config.toml
num_hidden_layers = 8
tie_word_embeddings = false
init_std_up = 0.0457
final_lr_fraction = 0.02
Each number is 128 + 32 x the weight over its row's rms, rounded and kept within 0 to 255. Layers, rows and columns count from 0. Numbers have three digits each. The size before them is the row's rms in percent of the matrix's.

# gate: layer 4 MLP gate, 512x224, rms 0.103, rows 130-148, columns 0-111
# up: layer 4 MLP up, 512x224, rms 0.0982, rows 130-148, columns 0-111
# down: layer 4 MLP down (transposed), 512x224, rms 0.0926, rows 130-147, columns 0-111
gate130 106:142143136146134139096133102118153115123087112123158077182105087131178189073112149146175148089180125161154142100070172054133095148080154198121138150103135124151162177168087128116164140172123165107037156136153063141160092130085134073155102154108099133111112137090181134125107103069175185091098155144054142210129108110153154158141116123160
up130 102:183144139157118102119107130115209143149125094066139086119110121051132113129161124100115110201133097113069164103090084081099147159139146112153120150121162144164130080121117113152155125123180172115152163161124118099129106121134122134080106139104144157178110137182134016168136140152078090114145156113140156189174087118142102088135151160120
down130 103:134173146082144112198190106116092138120170116159114125118111162175160192141100139097110145120085086158152129167156121136086164077153101056175153142192111180097122180153126128152144092146128112128156156086140161152153181183139084133146134125145096093127114126153139143191107184132102140071145123157136153046157145105114130141091110118156
gate131 097:164137131156136129138090133213117169120091112116185119131109144119104146179151116118101128204145121097166104117127123101206077092103153177153116128151152117147082118175115185107092145091198092178131158147137057169159154085109146126088185095168160130089129122068167164122132113158157147161070163169181091131144130117153139136150096095121
up131 095:129147125145078160113084113122153200106148125154133092084133120159149125162076122174114110103114132143143135156153135142200135122156137094130135140138125157127172028107084118112138128122177120123145127125124124093177100124116157132153108091112052087116177086115160118118164146125114121167172147181116113162130104087168130118143139120124
down131 098:114117106143033101148128134220132087159144165122159094106122055148148188090120131128123187122165144129132084154104108105134214147096120133144071096124080044124157133069154119136124086137191176157140123132132117130090105150103135127147111115165120081106145127109096178137089155113128102182105068136146138138117140093117127152123097115104
gate132 091:078148132074174109185128143100146148137089112109134156109094127186105116077035141111147137144107165181133088169086102084130165138166133162118118195093124208110097135140127138147132064072100097101096143104161128088117103162133098158016159115134120174130162071096162132093108149101084174131062114121115148123161125146111148108088140162178
up132 094:089156115097108102159094149127126119177120148213176116117087162128169070120069200102128186123109109107106081132065109116118122170162110143085128126081178175116083109116109065115106147076137117110106167146123149103187177045147122138087109071114100157141166087121094156065100146105068160144122148127110083087108076163095128095126154160155
down132 095:143115059144132155140127139167151085151168142148138176143159157124148117193172144109122082207122098099097102193122107116136115117073133119121140156177083093146122078118184118087119159137087103115125110146149155186143051116114126132086143097113156111158113176111107079111097107165132102167190117119127121086062123106092096102140168128123
gate133 105:114143115171137123120096102099126105135131073076172099169152179100158227105126179093127101146121132128160157128127137132172170138152138121155087098089110158127137054179160156193102116151095098151190121164145094056094068092091124160097137105170159126109164164119168104093147140108137054055112070146120116143118108141182125122125135133144
up133 100:105129134144124135098118182144110164124101152151115112101183111115064090144118101154153079184118097160152114135082148134092099092154059109191171106121138132190148141103130133180080092077098156182123112097083188088129108158188143135138157156147103143130138131127115134147143115098141156121129127088114131035182114124120155177128136101034
down133 099:151154120154138168124127146100146131119129117059197142073157160151058154132125122169062102189161132197100150112125164153136067121093080114171124181157135175152115147137143159112086150166168057058139155148145078116130142138115173155119106165088051154165117147147129116116178123093158105116064071118100133069186143089135124161109161177097
gate134 096:168141151102173156067157151077073126131074132135158118154136157128054167132111098176162159102121160105152141089139124106065139073089141086143121141144072124104137159109083107187137101145090165136103073055205104098122170113097140103112099061132141107097143175120149075123176124161120184131047082123146172103097179093138159130129147119123
up134 094:074110063152109131191099064088128116162183113132163169138127125050157142109206085094113109172164143182107169162112114101168157217169159127125153114138181143138116140156151159149116123130154089124132168123108101104161103116142158086110190143161172129149090132096170159102104200116107097121138144118172114159142106165137133095182129147096
down134 097:123095111169148112119177082155096122150162133152065146145106159127150140059049189131149161141155144154125149143141188120094166116157122101097104137109089136115140161194125129132128086142098134140139151130115123167085194112200096112160137128172152184071066146074141156111099161153142125089120194143161132186129094132119125139109139099172
gate135 089:133117157199087117196104134091099119118085123154083158149096121118147160094110108193127100172113090111126108086104128128115164111174133092173104082153139076137074143117144166157116063117169090109098085096103082107126081128129143079098175107142101171120127152153122099167164125141138146143106042162111108138117115112084120144113138130113
up135 099:185179124116132089103105132189123080138154129168198106080147136141109199134123091094096101137122106176125125150120126147159141096096098122141139106176124108154148081115172128115175072164083101159170129185134147171162120087123181087104111075185066081123174170123105154133143121131142124162129097123123102177186112139134168158106226143115
down135 099:156108122142086120130182159139143129140054233067111152142117157142154174114192104108073121096147155126141109115128142123073109113119131119122131069124181133125145115088112100153113107118071158133087125155135195141099111125224093162132085113124125124124078190141195152110131115081133214135117136154085109116111088128119110116110085090182
gate136 094:163089089200135104136058155111132107147053077166096128148159194095162081104065060168153159144183171152148087152059137142162071085129165155150123156157133185150138148113120091104128139138121119155141109197142106176113140158122127163135203188124113133152134111145111153114160129118092142105121090131150156176106093133131165149118139144133
up136 096:089176118085116205134114140197108159123166150129102177146140167139151108138145179079090225116162104187088156160148157064112182134082091172114118163125137130139119153167128146158103141141124115165101189167094106117226074123109072135119139109144106127194151185154155133168089147147138118161121096127184162134118117158104142054120075080158
down136 097:107120083049134170111156167108132140107139131089147183213133146146119167139133149090120144161073174103160067149134106118136070163112090144155113099200173073124111155161151101192135146119125111168149106128097152142131130182144123168155123113189149099133132123142172194166104099176156150129115128163106160089106154159110061186113138100135
gate137 095:143113104111117164128104091084111152082139097141136115165139103039105130167106124099175110122166109117136073098145171122165093091135095118128179139151137102132146156157071087173120102207126121147139117155069112144116179145146112162154168163153148114125132123134097089180104089149125114190199142096086159119120129116137127101117177114123
up137 096:116165155139134142146149121138071109177104128056164157134145161088126179122098109135086120101134144076155180114123121086131127155141190123117144128126129195082140143104131175086113174145102199115079093029148144125089147081089080086132092144131158108120081146102148133084097145115112168101060149156115124128161102066126128172137099103129
down137 096:090109152114104113094230144107091136095111184115096121111145131130126114171103088112146127111149118132147087120123136113121133127128173132111146124166141136076139117142141123145095097149099163131124125124078089130076189151170125144130177116140131137125107129123095155120151149146076172128138144151098131060137135067111131164139112128138
gate138 097:150085134170107111118137111122123067157098129107132138123132101143094136138154090146098150124184175099161130166102114072186160077123173121141116184090115140183107132133135130158115110134141118135136107159144132090135141180117170120124153122111088172150096147127145098137126162138143152127124158115138076110117210070161128131152090065084
up138 095:128108149031095128128128097116112170160174159107180099120121141112137135103162119134128145083181055079139174143111197129113132141108119197193139159129084120109159120174116086100100107084120153091052091089122139144097164156141090179108094127123162096091081108119164122111129131142150121139083151226141131115131198129107065089162153125175
down138 097:076161151080210121117083151143159132138187113117078123116113176137135191143082178143153136083154145136101117168086124076122068127138076112139147142176145126083139106112118155144104126133141188102103142128110131144111151104158066080183059090147111105129114151117159093085120116146125095115114109078108098098157096203138094164095126103100
gate139 103:151189150164139128145187144110119100120117109083072120137149109091177113139170134174116116134160097120147157174056118088087209097144190132143110129155085129168097137076145165140197130103119138134139135121108085122160054115115148134103094096116085130098138193098140160099123094145098111066045099118087134139098167132124077192152088074162
up139 103:110134160187092128160145180086183088120166098125114138085083164141123154117097164125147170156171162117121146118112107055106195121152117134138133123112094102129147107117189153159143166070108132106101082153112176127127098064129093093127125152056118162105149089176086138104088128182097139081142096124151158140083149144087141179111111113123
down139 103:101149140092125171107134157184147113036145179184151099068107169110118101072086140106125154119142122128148105157134156108068132064140136109146097104113123176179126155094128114136123133123176131123124132132128130124155152167118128104145088142124122120115133086155140159113135126152069172108101120080068093148109136104124157109125101103036
gate140 099:106107202200124128124116143107054105109165107068116161141097107122168142097125092131084126163167145063161159105173137087117108096151083041170097087156103118117143130134092126122145142144115088128139078065122056161148136134126134089102068133196102154118059131067088127129165134106103162121138112114102109132111145112170169076094152088147
up140 103:172096146165115172094121132165084072162062116145114119180138161094103187117145095143091164109040172122181161193127174107157072085197114065141176096154143110202137131106130120074104123167089130132129158107108177088074176156139091074138125092085090095150134138133169111113133111078128137118120136174126172164129104171149134150095097100108
down140 107:068113099150110121102148134225085122119167107124141159173128160176099130129103153181123112100163050154079123077152091151077152167158162103117141158080140131099197113126082111139087158106100066121127084185111130109107131127163182165118073142164029099179098119076127109125103093083157141135135163138115155121131164126133141109088131169131
gate141 095:104068167094130138134117099099153153104082115142126083135161119203121145105171118133137094112151148199106128148157105112117113100165142131163144067153055085090135157130138208101176134093168167136088139098176136156116125147079078129155123163123106152122145164093121157125105123126212106055099093124176185137098131060168137066095025104182
up141 099:161100124057115091113131143096086141077150115057148126174055156095110124046176088130117148120128105162151082147132115148217118172104063112059114106103169128066079130107070129117186176176152154121080127154163150068115120141103084133123126087129125195159089106119112105175121100157147108106091114147108085115167091117190127120223107119174
down141 100:137082112142121170094174123094154179119170103064077159106075122123128080122157111112155155137153099081103165134166188114086108131151055138099129086104103112114128182138132130169156132170091098166143160194122067111135173068105135125108124175148182143167153088122134131122155166173089112166149164123084102100054118059155131152131140130073
gate142 096:147147157187138160067137152129077085172097105153165121086183105083118156091153198154087148164160132132114113120070159093185124142105150098159127194130156150092113122137156153155064106144086063200151115076152105126125087110102139106113144135134082124168095122108174115110138149109112167121137150161125173098098159139182136151171116167157
up142 094:116096083171141113133134118118145136078150111096118181122076213136141142144106069119156167179114158161143122176158135076099132173152147150126144096139083120157115116105094136150129111121125119101108106147105144101181085146066168147091087114138105125126163142143141096177159161126097118104132114083128131134122106150083107131148086073101
down142 099:192129125143121155145116069106166134106123086089143119110139160093159147111148175186171179172120052132110171041043109181081118104107110151122170095100076055146113113159138146137126143116110100105104100156064112113133111132143094062118100166140139100119108131158127123134158162086110061164147144118126129110116081114129143153128140133121
gate143 105:140074130189156116121172191092142165150086100130153101117130151147136114113084129129173153134231146143131106155140155121207098163167153147144158098164097102101139176146123148111196104143119133143154152048159153136087147127087165138128136195135104169156101145102173130155169097129125124113135088163130116141130132112126134163152107175085
up143 099:107143094104068130155156159076140132147119118083118105175178086189127153156130122147105123158101212154062104137076146120092105111106133099094125171097078120086137138159170102142109120090092208108100149086112122112096154067188090109179095136074095044052150151123107172121171099079125174087124167070092158118130132089130151155131132134128
down143 095:112105097107142103155158145125117126144129175160134160144078137174146083129101130173102062173127172159215191179116139094094145102145115118111098153079134177107118177121095147125131169124090169132132118130121079104167165155182106142116129116097096088130105107140148120098131184076116198097140163100167092104117163102122127092120104151103
gate144 097:133124156107061119091183082124117158100109128135089119144148155088062065111141098096146053105177129185113096117065138153141115140204213118182109150116158140143093140164143154094118096079126167183129132097157127138139184077118173107134087095137109158139162135148129160134072141134152169144138108120103138173076179088175103127170061228199
up144 099:162146188109141116136081127104124132092139117091151115109075146128119173130074127098172144136111121144121186173137116111112139134124085140160196125157120128115115115122147101193158124142106134180055187152132127136106172151130056068145131174138199133140111089190177104158145053118120169072139153153081153092104107143124147114167177096118
down144 102:125098130122125073095164143123143149138136090106163155171096110120193116101088148164181123086109105107196102160141176176191118110115101171108151128172104134130136156126080105135137092124113141130119085156173179123118125151111081110151159181150117116112142135111139109128152169124106129152147105189121173111174072104170185107176156137134
gate145 095:176128127100146139116096093109111147119144102180088161181101130154122182072060085152166154116138120175152162080106114047155103155159160141127165099193109119150103192119168121163150147103138119098168115139216090107162069170096145160160143199117117148151171099076104112110126137104194140166113110132161150106097116205111124166124118179113
up145 097:158187150180111142153123078101093194183139094093139079148104118158164137062149132138148148100186135077135128134114128149175115187112113147155159127106138161068088152075098091104066131134121157196107215132136164085115137150078097142067132188153124160112167160114119154156174126113108141098118066152161114152113113176138092120182147102121
down145 095:083121205109141095141100159131130157183111125179121125071127106089103172121132136170122183146161093110135114108074143102113071150075128151158155170082110101094119104158155139084081128143171140155159130099136092128150125146138136121136174193122135112179140083137118096117149180169122148171161112190118128145134130088077165154137166152074
gate146 095:164121122125155104125164151165136121079119105104139165063143146144076150083148073116169202200115119083132074102155176140106119182141136130164122117110098136150140150119103142126080121166125069098122142164173104096111103164123121097166143138129090157159090051094146187084132124127148117094130089117086116136141141111156073067115137128152
up146 096:170113132083087082186145155153141074104132163119154139079078136171149092113161125104138160150120141069157098114180170077140172151122122071135101159161130147120096201143149144124172138167150118092076132179134129145141101119171132111143173079121082148136142073032162177116115115128171126092124126131134116133086114146147063116113078174134
down146 098:146131137106129148106115094147131187130126043162135107138092144162107145135152187124132082109081207065090133108142071079136114107087137153146088166134172159095155097127145102105151125163149110114143118143093092115103130154129076140134115183113095170124138130063094100085142078163188098069160151126109125119137138112118143178092134128090
gate147 100:141164133158175148129152156083119126144053097088154123065152112110105127089072094139138142156136158124117117146154172075152160105177133143113156101152174112141075139157119161116122131133083117162143170118118112098144094118080115122116105178106146173103106075106129073144151163156067133116060111102117120093101182176130191112147110175058
up147 098:167114203107118144155103150156110065026127125084136132137137209137087117134129104122078115092101126147131179112088081136110177105084132138140119127115109158136176120118145129163202074093158136183159122142175137159120072093124089127118135112097112142144145138151083123096136077193103156121126063155188138143169075111134156051108137089128
down147 097:116142176121120089102079139128140064057138066115109123077122132113148146048117087115066143099080121109208132137133195127176132101127189108135101159146087166138126113163128133134106107168135137118121111114197106167150087144096132081130104109141128158139143082154116116106105109183143173123149118108098118174134168156131176139090180125168
gate148 105:141198155111139110089159134146130119103081119115102187121160134082177095136099060118120103160165087165107151161114134181137164158171131152151173150121102163162162133130146146135156112112170132122069153138148113176144141093101112142098166156103088044093077120151187147152181080150132169088121121094100143157142132115116110120119095098146
up148 107:121190145128154174121087135148096137128077109160163103158105139112129105150080093100121130121099114111119141147135146161132145134100076144137153080109128131077172141134080168175169079139117136154160151073120134152114181171103091106149180211149163102138083158094069130072166109088093187137101090081123175139155120154087083140094129160174